{
  "n_layer": 16,
  "d_model": 128,
  "n_head": 2,
  "n_kv_head": 2,
  "head_dim": 64,
  "d_mlp": 512,
  "vocab_size": 8192,
  "activation": "gelu",
  "norm": "layernorm",
  "norm_place": "pre",
  "norm_eps": 1e-05,
  "positions": "rope",
  "rope_base": 10000.0,
  "rope_fraction": 0.25,
  "qk_norm": false,
  "attn_scale": 0.125,
  "bias": "all",
  "tie_embeddings": false,
  "parallel_block": true,
  "init": "normal",
  "init_std_qkv": 0.0584,
  "init_std_o": 0.0,
  "init_std_up": 0.0584,
  "init_std_down": 0.0,
  "optimizer": "cautious_adamw",
  "lr": 0.00111,
  "beta1": 0.9,
  "beta2": 0.99,
  "weight_decay": 0.093,
  "lr_head": 0.00435,
  "grad_clip": 2.0,
  "warmup_steps": 560,
  "schedule": "wsd",
  "decay_fraction": 0.445,
  "decay_shape": "linear",
  "final_lr_fraction": 0.0,
  "batch_tokens": [8192, 16384],
  "seq_len": 256,
  "doc_mask": true,
  "train_tokens": 114400000,
  "steps": 9629,
  "dataset": "wikipedia_en"
}
Each number is 500 + 50 x the weight over the matrix's rms, rounded and kept within 0 to 999. Layers, rows and columns count from 0. Numbers have three digits each.

# layer 11 MLP down (transposed), 512x128, rms 0.108, rows 284-309, columns 0-127
475475533532442478391510454525486445470507539463484530710533507478597427467550565614504460569503434472511490528509476525569484448516398483528485526434459549532519532481452485541477536519488540505478484522471476521481471541508436558510571441541530543548454467558595505504421500560531454530519430490589517441534465456495421500491451516573551471576444584487405518505568422450406474482450
584484505479431519578491541491576535473532543552537493517514519500483565429478500463464519385489502527481588431425547473445554478506454446458552474567540510469487485432483486467499634446654579449549483559536551469491452467562489492475451522467609458472583435427537502429494429430508444492435536470507527518434479561521552514468480522470487490519462530521492532526438498530504552498487
484521510502525570470452574483435521582644491510554488618505478536515541475467538562514508515531524519440487406494500496474467519515469437528462497374564420424481484488598488535503461444459533435471569597435500471426473428553619451508500530482545474552459586447477490417544469448544464471455574539504501402447496557524499494407544425530458458516486561484448560517479440524479576499580
503520477481548469470509525513478464532602508447554457486459520447450510544535429494533522426537562511497551447522547534397479469500437462532445504415521525471450509543536500522490446462509496452492606483505437609470577471489551470500503560454458492636507602475489523441490570432496491474500525515428495481517565508567527459439550528456505462563487528502494534435416514528441539515566
500507480522561477474526516501478469512516462479535472473563563521538531478525478378547512384496526533474480509506493585542486432456491529493556531459505462447502443514556469526579470620463443486432472530528533440464497437521494442459428543524495521560462513496490466489556505533504459460555446521477496475530598545546523442427516402549465527441395516573474533483600529566482553536530
505477472504392523534364560488452472512496515547531430389403559438604533495508450498602511488519445550401478541575516530538500476535504495548490508499432510420538543560529452490420503438468652493427440408530406447485560413416511561575529472500578476487533458574423552495530503535564634548547415597479465346641467475502397489530558590465442465451533543445565443541448450554560482569596
454432465507498527533500417444489566531546548513421490517483534487584530582573430414415425519463463481532575442536481520397497532503536510477512527480596483537450433436551463510481457518503504454499501457424560538556371500543557477444493534437509562541490470436439521488439467501451504477435567581547531552442556559548485572453478534481504643500515451482460521576521497561546528428497
544554468498478544433500505427448512528514432457428493554419545418422499456482571532606543483463460489581631493560495472453488466555559465497554515419541534456502606570474555554456537523497568438495501508408534446494516500427475553447443464602486573372523494416488531437566467499497528647606484554455399468561489499555583483411540513445452596486503533491553352472458495492539445462514
492505537411334501490613545550467465523464531500430475406518564492574521497417533562482484574529478466534438484468486510548518565492312534419470541409472512543490522464473559572517454467552559543478633419471439545470551502498503489585520479438460458437504454512467442590543513376524472407482493570488398534540525616540544448563521538518469483576445582433586558410475559465539534450448
544509640604447518501565561482441487474503536440456488589463479613445460548431504494500541417524587523563558564425428488472457543539446464509481526503523574509442502478454418434532449475469543649502520499575530461561488449363545490560480489506472484580513509501405468611557491450562501531494385474418519502452529520374505472530505562470515524379498535496533555431463414440491648500417
487451587436434469454504432539446494460425492518503490822511520588536522498485610594498523521544498461445454477476492506614439467500372463548465476477496503477562487507507422557484522529488578544423545546466550458492518516491514542545548519523483486569477487602536459511526447538493395457504437468544546466497440436476411504506507547538530497530394597422471479504570457483474543493434
498420546529474473455466473537505473530523526469537496800507530579550449472503538496544461501510494487469491553483488496534475459547456538536512495457474482498542539511478464541506558497465520486477510492483490509488474540491474490548533528482522490546476497546546498477478505562485442482437468494565516430524474468491473471465494485487493461531450535480446529501554455481449522499468
496464430535503491513498538494490502549513496504476545144566503506457485503446495558500476478480444491496459487476459479423487462509585490513465509477472493519478499535491549489532527470564473537502536505535512569544451493511437529525487469484522474473512478540528530538485523538507516505474501507487509547542513490486488487501570475527534483465556509505549451514495512475511518474518
441556417520463542565464466532586536540472448536471479586495476452521536458488579552495478645528439568481595502497498481554495543456479479528511462545514461449517477448529492508398447436570495489481537460456464402568381560522512491455533510544492532543546447496463500526512508423454570495484485477494493488443527407450516515499506564534562559509629435524545492469527424498553453536494
528400445646562521503408499546487521483505500578454562465432613527615508457489583462506472548516522528352376349625544622515625435631567484594554458553511478376536529564477637623382513506424465536473459549473446626429485598437481456460522605591562578505435466427538380441660419495411508437430615342613567455443556393401514625484434410468384474457550456417535477663502263541463468443601
456428421567459530402516529432465466482570568499472475533540436499512550532552540611498557507404572532588564483419497440488488570460467442430577555535558441443552518404521406377458516532449460588528526522505634519499522486420447467414483592635542638517471481461466453585425471465659424481451449588467438518557455485436597424517522418499531559372458553457569537522531577496516491459454
557420486531487462436485499603514561409535521439432562461541547606483503438569606467487500621542592433452524480485481514501405462520473637519476470491568408509491518498507487505478462572493490529470371468446574550584479548593516491463506578487514575601513488443440527515395463520497488467551454521513509435406447513476553521449417563525429537399409430581541430550575582544478487509453
516469522415559429505483483544487469493536564436458503403517566590527504528505454543496522451385456544415516492449549480530522446478496586583476576504526519532430470443530518508534392477395512528557525520386420483511422534569515427522496472409407479482416485490503540513668556517427548477489467523485493587494593523530503519437488483419470512633448560511432538495504505521585536568532
517494441526509482509569465592527517467479454472482558445524434477420509482537474554517550498494455455542504445414539446462507506472426533523419538467471505513471479511499541512562491486475493490538426441551498499522581544447504522485518466521497541457532438552486503545451492462514577483458506501446441570524537489512470465506513476518618525519564490479537467491538498476632521489527
525504496385501461478481576466492568488523513506502550448536512437560542499518467432475500496519494592532459608498440502483460531404497380492537525589458449451519570346516477428445406439558491463594378573574568485466525416526524538478560488511577579567435453567454458540519549570551463422524384431547536496461448516412531493529512516438574443490572490562532535502573583531553462513489
570478492493497471485537548482499497471519494481495491356449566497445603465548457517495560449528516484518540493471507520463447532516588482461489539433501540492485495510525505460492609456490579553451486392526436469530534513472475537541520511444485394519418473558464541449482522466467429478486564503391509510590541458535420505587564500537472449557535472503511551511479540537514492564545
502629525567445508503498453493532552399539536486475449649491467527541459346476540567415477544435430472545484373464418530504507570459441574504480446515607442484525541468507570613485487364433504462472508474389512512591483543491477500461556485571512587463539501543488572508526481451482541486595510509534511567388544503455455458493474553532431500483519446486630567473507463479589426488606
502437460461460421560523521463492500534409482546388553654468490437501539458509448467484506486551484546496429467517387482510579566519390491459575432479470598464461570559550510538508472502481506525461510498489435578463553516470552390520525543466533531431546517463491519446581480506518503523592467430418536560527474469517455588549411558442544580560569504504493495508466510535465520496549
562530533455507542465423514496502502514503488497551447571489561552417568524514472517486480449551465519479578471515489509498464465489542482509498473574450558514466488535430535535473458427526520508546476444450450481505464574429590502509467453348522498507507552527501524500515557409497434449520405453530546476448488540511508580441563600494404516570605432543550498476488505498495507454533
485534462512464439474466565481476350474563488432507569392517466547541511494397545583515462430446630516492466502388575484504560497468533546479463546499508448511490448526446511479504559456486531478392560487482458524545555536448434485512555555470577543498451439551461531610503548566575528525510522501457532514554454498480526460476515455511601489420463531456554525460479524485499564564426
467489465530496473580590439490500537599455614577510501667483471438543477494516531499482518489402516462530469486451598515494435514575471583500491513544528451520394444521446537616615503600474468509497511564495514537480535526531526561569533588510324545480489498431562535461485417486490544470508464412398508602523516418450469479502458392521498520459453523441437630558369444405433542430421
# layer 11 MLP up, 512x128, rms 0.113, rows 285-309, columns 0-127
548497463535471441432505578464482411428496483467507502475479490489539425569492570550531509532565520548527488616501489560472507493489468457479455469460480447417487476539493459504459424533490465503604528444519515530559483518470497469505601466540476567603523542605472535533524650537522483563485447584502420466502450464431462393548432415561471434506499465559456535514568557498514479508484
508441437519459427457504378489593457460444513450459482494434548564534454528546488450502509510431461481516591594503460498522516455495522572508510448533437507517489496497399471548505564549468429569485464438538491576576469564428424568510524473519436574491494441552509496559482559536485514548523450492534529545496499466494490461565505600471538511550526424522476442551532511489444423537426
529425486502491572527456459456521500442478516476430495516532492539550531450469552510515436554446462490484522509478453461518539488444543465462511461494488519478552517487428516557492609566459435527524437478561538475512519576466482520530564498508512464448479425545549497504474544521521533587474406431527612505486403459498434546484517479496485544557444498500454558559548528521514468535342
583489519498448462502429472569424492570498424459542504523478425581505484498500456547529606519465413523408544533520562491489521549514537518475584591483493559482519464476488459597453498554494494470511534501511490598522532533518450464476451485514513544526424455466552527560576394524541488600515477427554521389554537360529525502375486451480506443474489515555403597536494409504540485504483
530541622534508464496459440537515390581427456523537519510568526548536420416520607513530480487501545397501428547497502645567415447541465447448541465471454577418504646480530539486468536498476545518469511430478370467326455520476539531479578470433490497611485481548507497545495488433517468561439458501503514478571482515548414485559513502473518331483474527501528490570580524561493529575409
575474512515503463447506522522545485477518431506636465511480523524465467487523490519546554575569482491454530593482517567624582459493488484456579487389526500419560574502516546534481516557545466450475519542448509453486505528529446490525453422476469432517537564523538453433495469561556412503493543439526395395493394398501535503432502496512550512490464609482557496469473461501489437600558
469470565504532528410412605517475465576419529561462541483555425607512520459598419536535532564531500545459508516562469433536523482533508451518421585396474534415546520468413459488488481491582562504394572530550466554468467545536516469543593523519554392464460482487560503470501496496512366569515471537466632462485433563453448505536484546561405482572499587446486437471508500407460512490508
505484533586490446511539453402433463456480530459385490527462478520556467496534569464457467576630398402453423437517474566515527479601486505390437446449534543457582546550516544540486554514485465469480509464523525558359414586417533512496587516469592572570518481526528466446493503479491523577433380423513369497503534412494426528478470627537427461522511557531539502551542464529422521501557
527351523546445427505500519523488415579538487415556533527554561527488550504521466597548448434537452531497538607425512548590404554490461415524512592393525496526525542530440486471400517480375469425531581496523538430574520581536501536543464491603517454525468520441550444440512495497533526526510498439529453428510534457498478448474421451590413497472446496485483598539531401493648484399428
444494550523525463470437466566465441472504444479525533538534486542561397444541592474497463539439440447479456521526466596515467469583450537525538510486500462504617526530479515531473605446412512515440530541469407451468402550552520592513538524467515523555470546487528484525404562584456499508435428483494581544515489484528402450494426568549480498523489615474489423493526524445475478482480
435454593513474490441500438564558473467506494458519533524547588508557479426421475534546451503516488522519466546404470528536445449583448475525519531480426509500567526523532460511503551469453534533483520476513435454438482524451409496575556446497489474561486461535570468534474518545456521549473457543561499453547484474482443508476499546525542461553449529492453536479549464530486546509481
514478479537546494443510462571559522540449515457579598436583468509560471447594582501510425498482404398519546495495434515518477476584543531425513589500455511597485538536465518549493563442487497492461489511536389506488454503532424494461546493507559633500461441620550492493453540520526580444465463462561466531534456472525514476506492459543553435507511500484496511480547313502490504492494
510448532452476543525524538471492410432492470480569531517457513581435523473552522520538615433509492466450422533432489515497480465455512552457490508445536463462507526496503457468619610510528486498417516545514476571489532518501494532505533449446482463533406527589554529569577495519574359477479454493517551579523427571483471444484536449518458417511483460475543500573520546453419557468452
559472571431572547464500478512468426443504501404447514553524530538468524492582590454503363603585422545447449534393461506586582450533493470443504512453544425451475530457412474550488547494508452522468463533443551527464504559559483612601481462457527601460463483544556495424412504541568462495493564558704515406507458441443586504463489462530523507620353506480396459535517343549494478606599
520517521515456468491436394594524408446642479465514422541461507418491496507465588530441561532500543415523539532457502550605556425506449474443549477502530453448572556547492412543526594473477485472410528563469508464373543521425426516538528489495462487438548452555532387565467596536489450499396518463517488462588531390511434445523574470519515399461488476525513528544495547344478636552434
439544537503521522443384476512377398572554536452581421534477520526629491489587564549460449530484540525523525449591485424530514567471383427522490592426472554499490413545413541448632522432491530480452538589529534484435396464438476423599550555540484433490486518546534457383411565502577463508423516621518506562513486484473468426480449478524507524484478538516450496545479517510517547503563
540514525586504449458479378528604520535432384546569394538514584466458461556517421479474534506541534487564530520556451558545459387616467441468462500436494467498531511463482332531450565580521486500572421488553457513512471517459496513529570389502442559538466512435594481518357507561554464579528510555528508355650405442467511474471484488487525429447409588479524495491512496467473515548518
491474547465519533469462523430496515532537483477511466518502489499493475509411481534506499514483539525512458494535489464613532482534571457475563438522539493462502490411475476532490519505519437528481562569402522439474435510502474524574465551558436516528451511504524574496461484484526407498481552541497526464520554490474473524467422604491403471553558458510447504466450542475413487543550
460447544468488503592536499558544384566450433416564475522452582562486456507556491484531519558458518518475522434415569452547518419616462520583528566454545471505596488453482442548515482462494535493538572493475440534503553514508526556525529490430468534479514539555563451514432456410558522624407515544463491437502550417578531479381381468492440450548348588482495541416497444543463493470556
431471520460477542457492474535429511484538516499523490506582404488495460488446515510519504573484428518419465506482525471539540503470460450554477469555492487473593577473449461558481469534494446441510570593422575495520395519470510466512550441563553567520580566497566449561419554568548524463474402502566531486395463521451501491391465580512461568459440520540469420497565476497468493394540
344453480561509503492492532544458497555540520500549636491486491493492584541560564561532477537543513505481471523480497509510415447474544366567433604459411491485579455516532501483565478506460541538530570518530420586447563524467481447416494540497574422482557478427554508431445485531578483474428566526574511451535396452547467469443493434531484485462427552545413536495509468458437529463510
544511508539543499526542394524414524538606510399455603529516549489447521451483542533488510489482536480527476453411493559574517394570445472553479594492528393501498531493444436502575454432429449489497544569537487480454437497568551495497503525437521526462468530493553483496463462564512483477422518436552485499421514537421481526436502491629497492485457533532536469496494480535502593445507
560476518479479513471545505469487533439493386406511478521485480509490551485526596452506548613545512440422446552419459539527441424582487463573548446433470378464528549522496483536550486476538554544447465555482509501485508491498463488486531534473597514553509458497472525489463501617431511576474531539467495587600488484494469470452511468566524420486491564541494462556537446471529473510515
499572624512467564463491382581479414513425520435528529477502512532572445511490452548498533595544524496518448556506424546575548448472490412398507482447489474412521570581533477564581532588504538534483509489557537576445491540394567508447478541520433548569458384498502437482425505490466498580430456536498464425528412437404522516539470488493425522524379554458413539560555422514530489543523
576564617567546434442411526568519468497553546544535573535452515414532419477463504493497487517615458423504509438440555498497471470490470372522443417508408538458497601451436540442520473487493555436486534554599502495511403516545493567560486542471507418571556463495508521533466439493527421443558493465524449454598486550549484468563376570544481406629511577505432482597443539532463478433461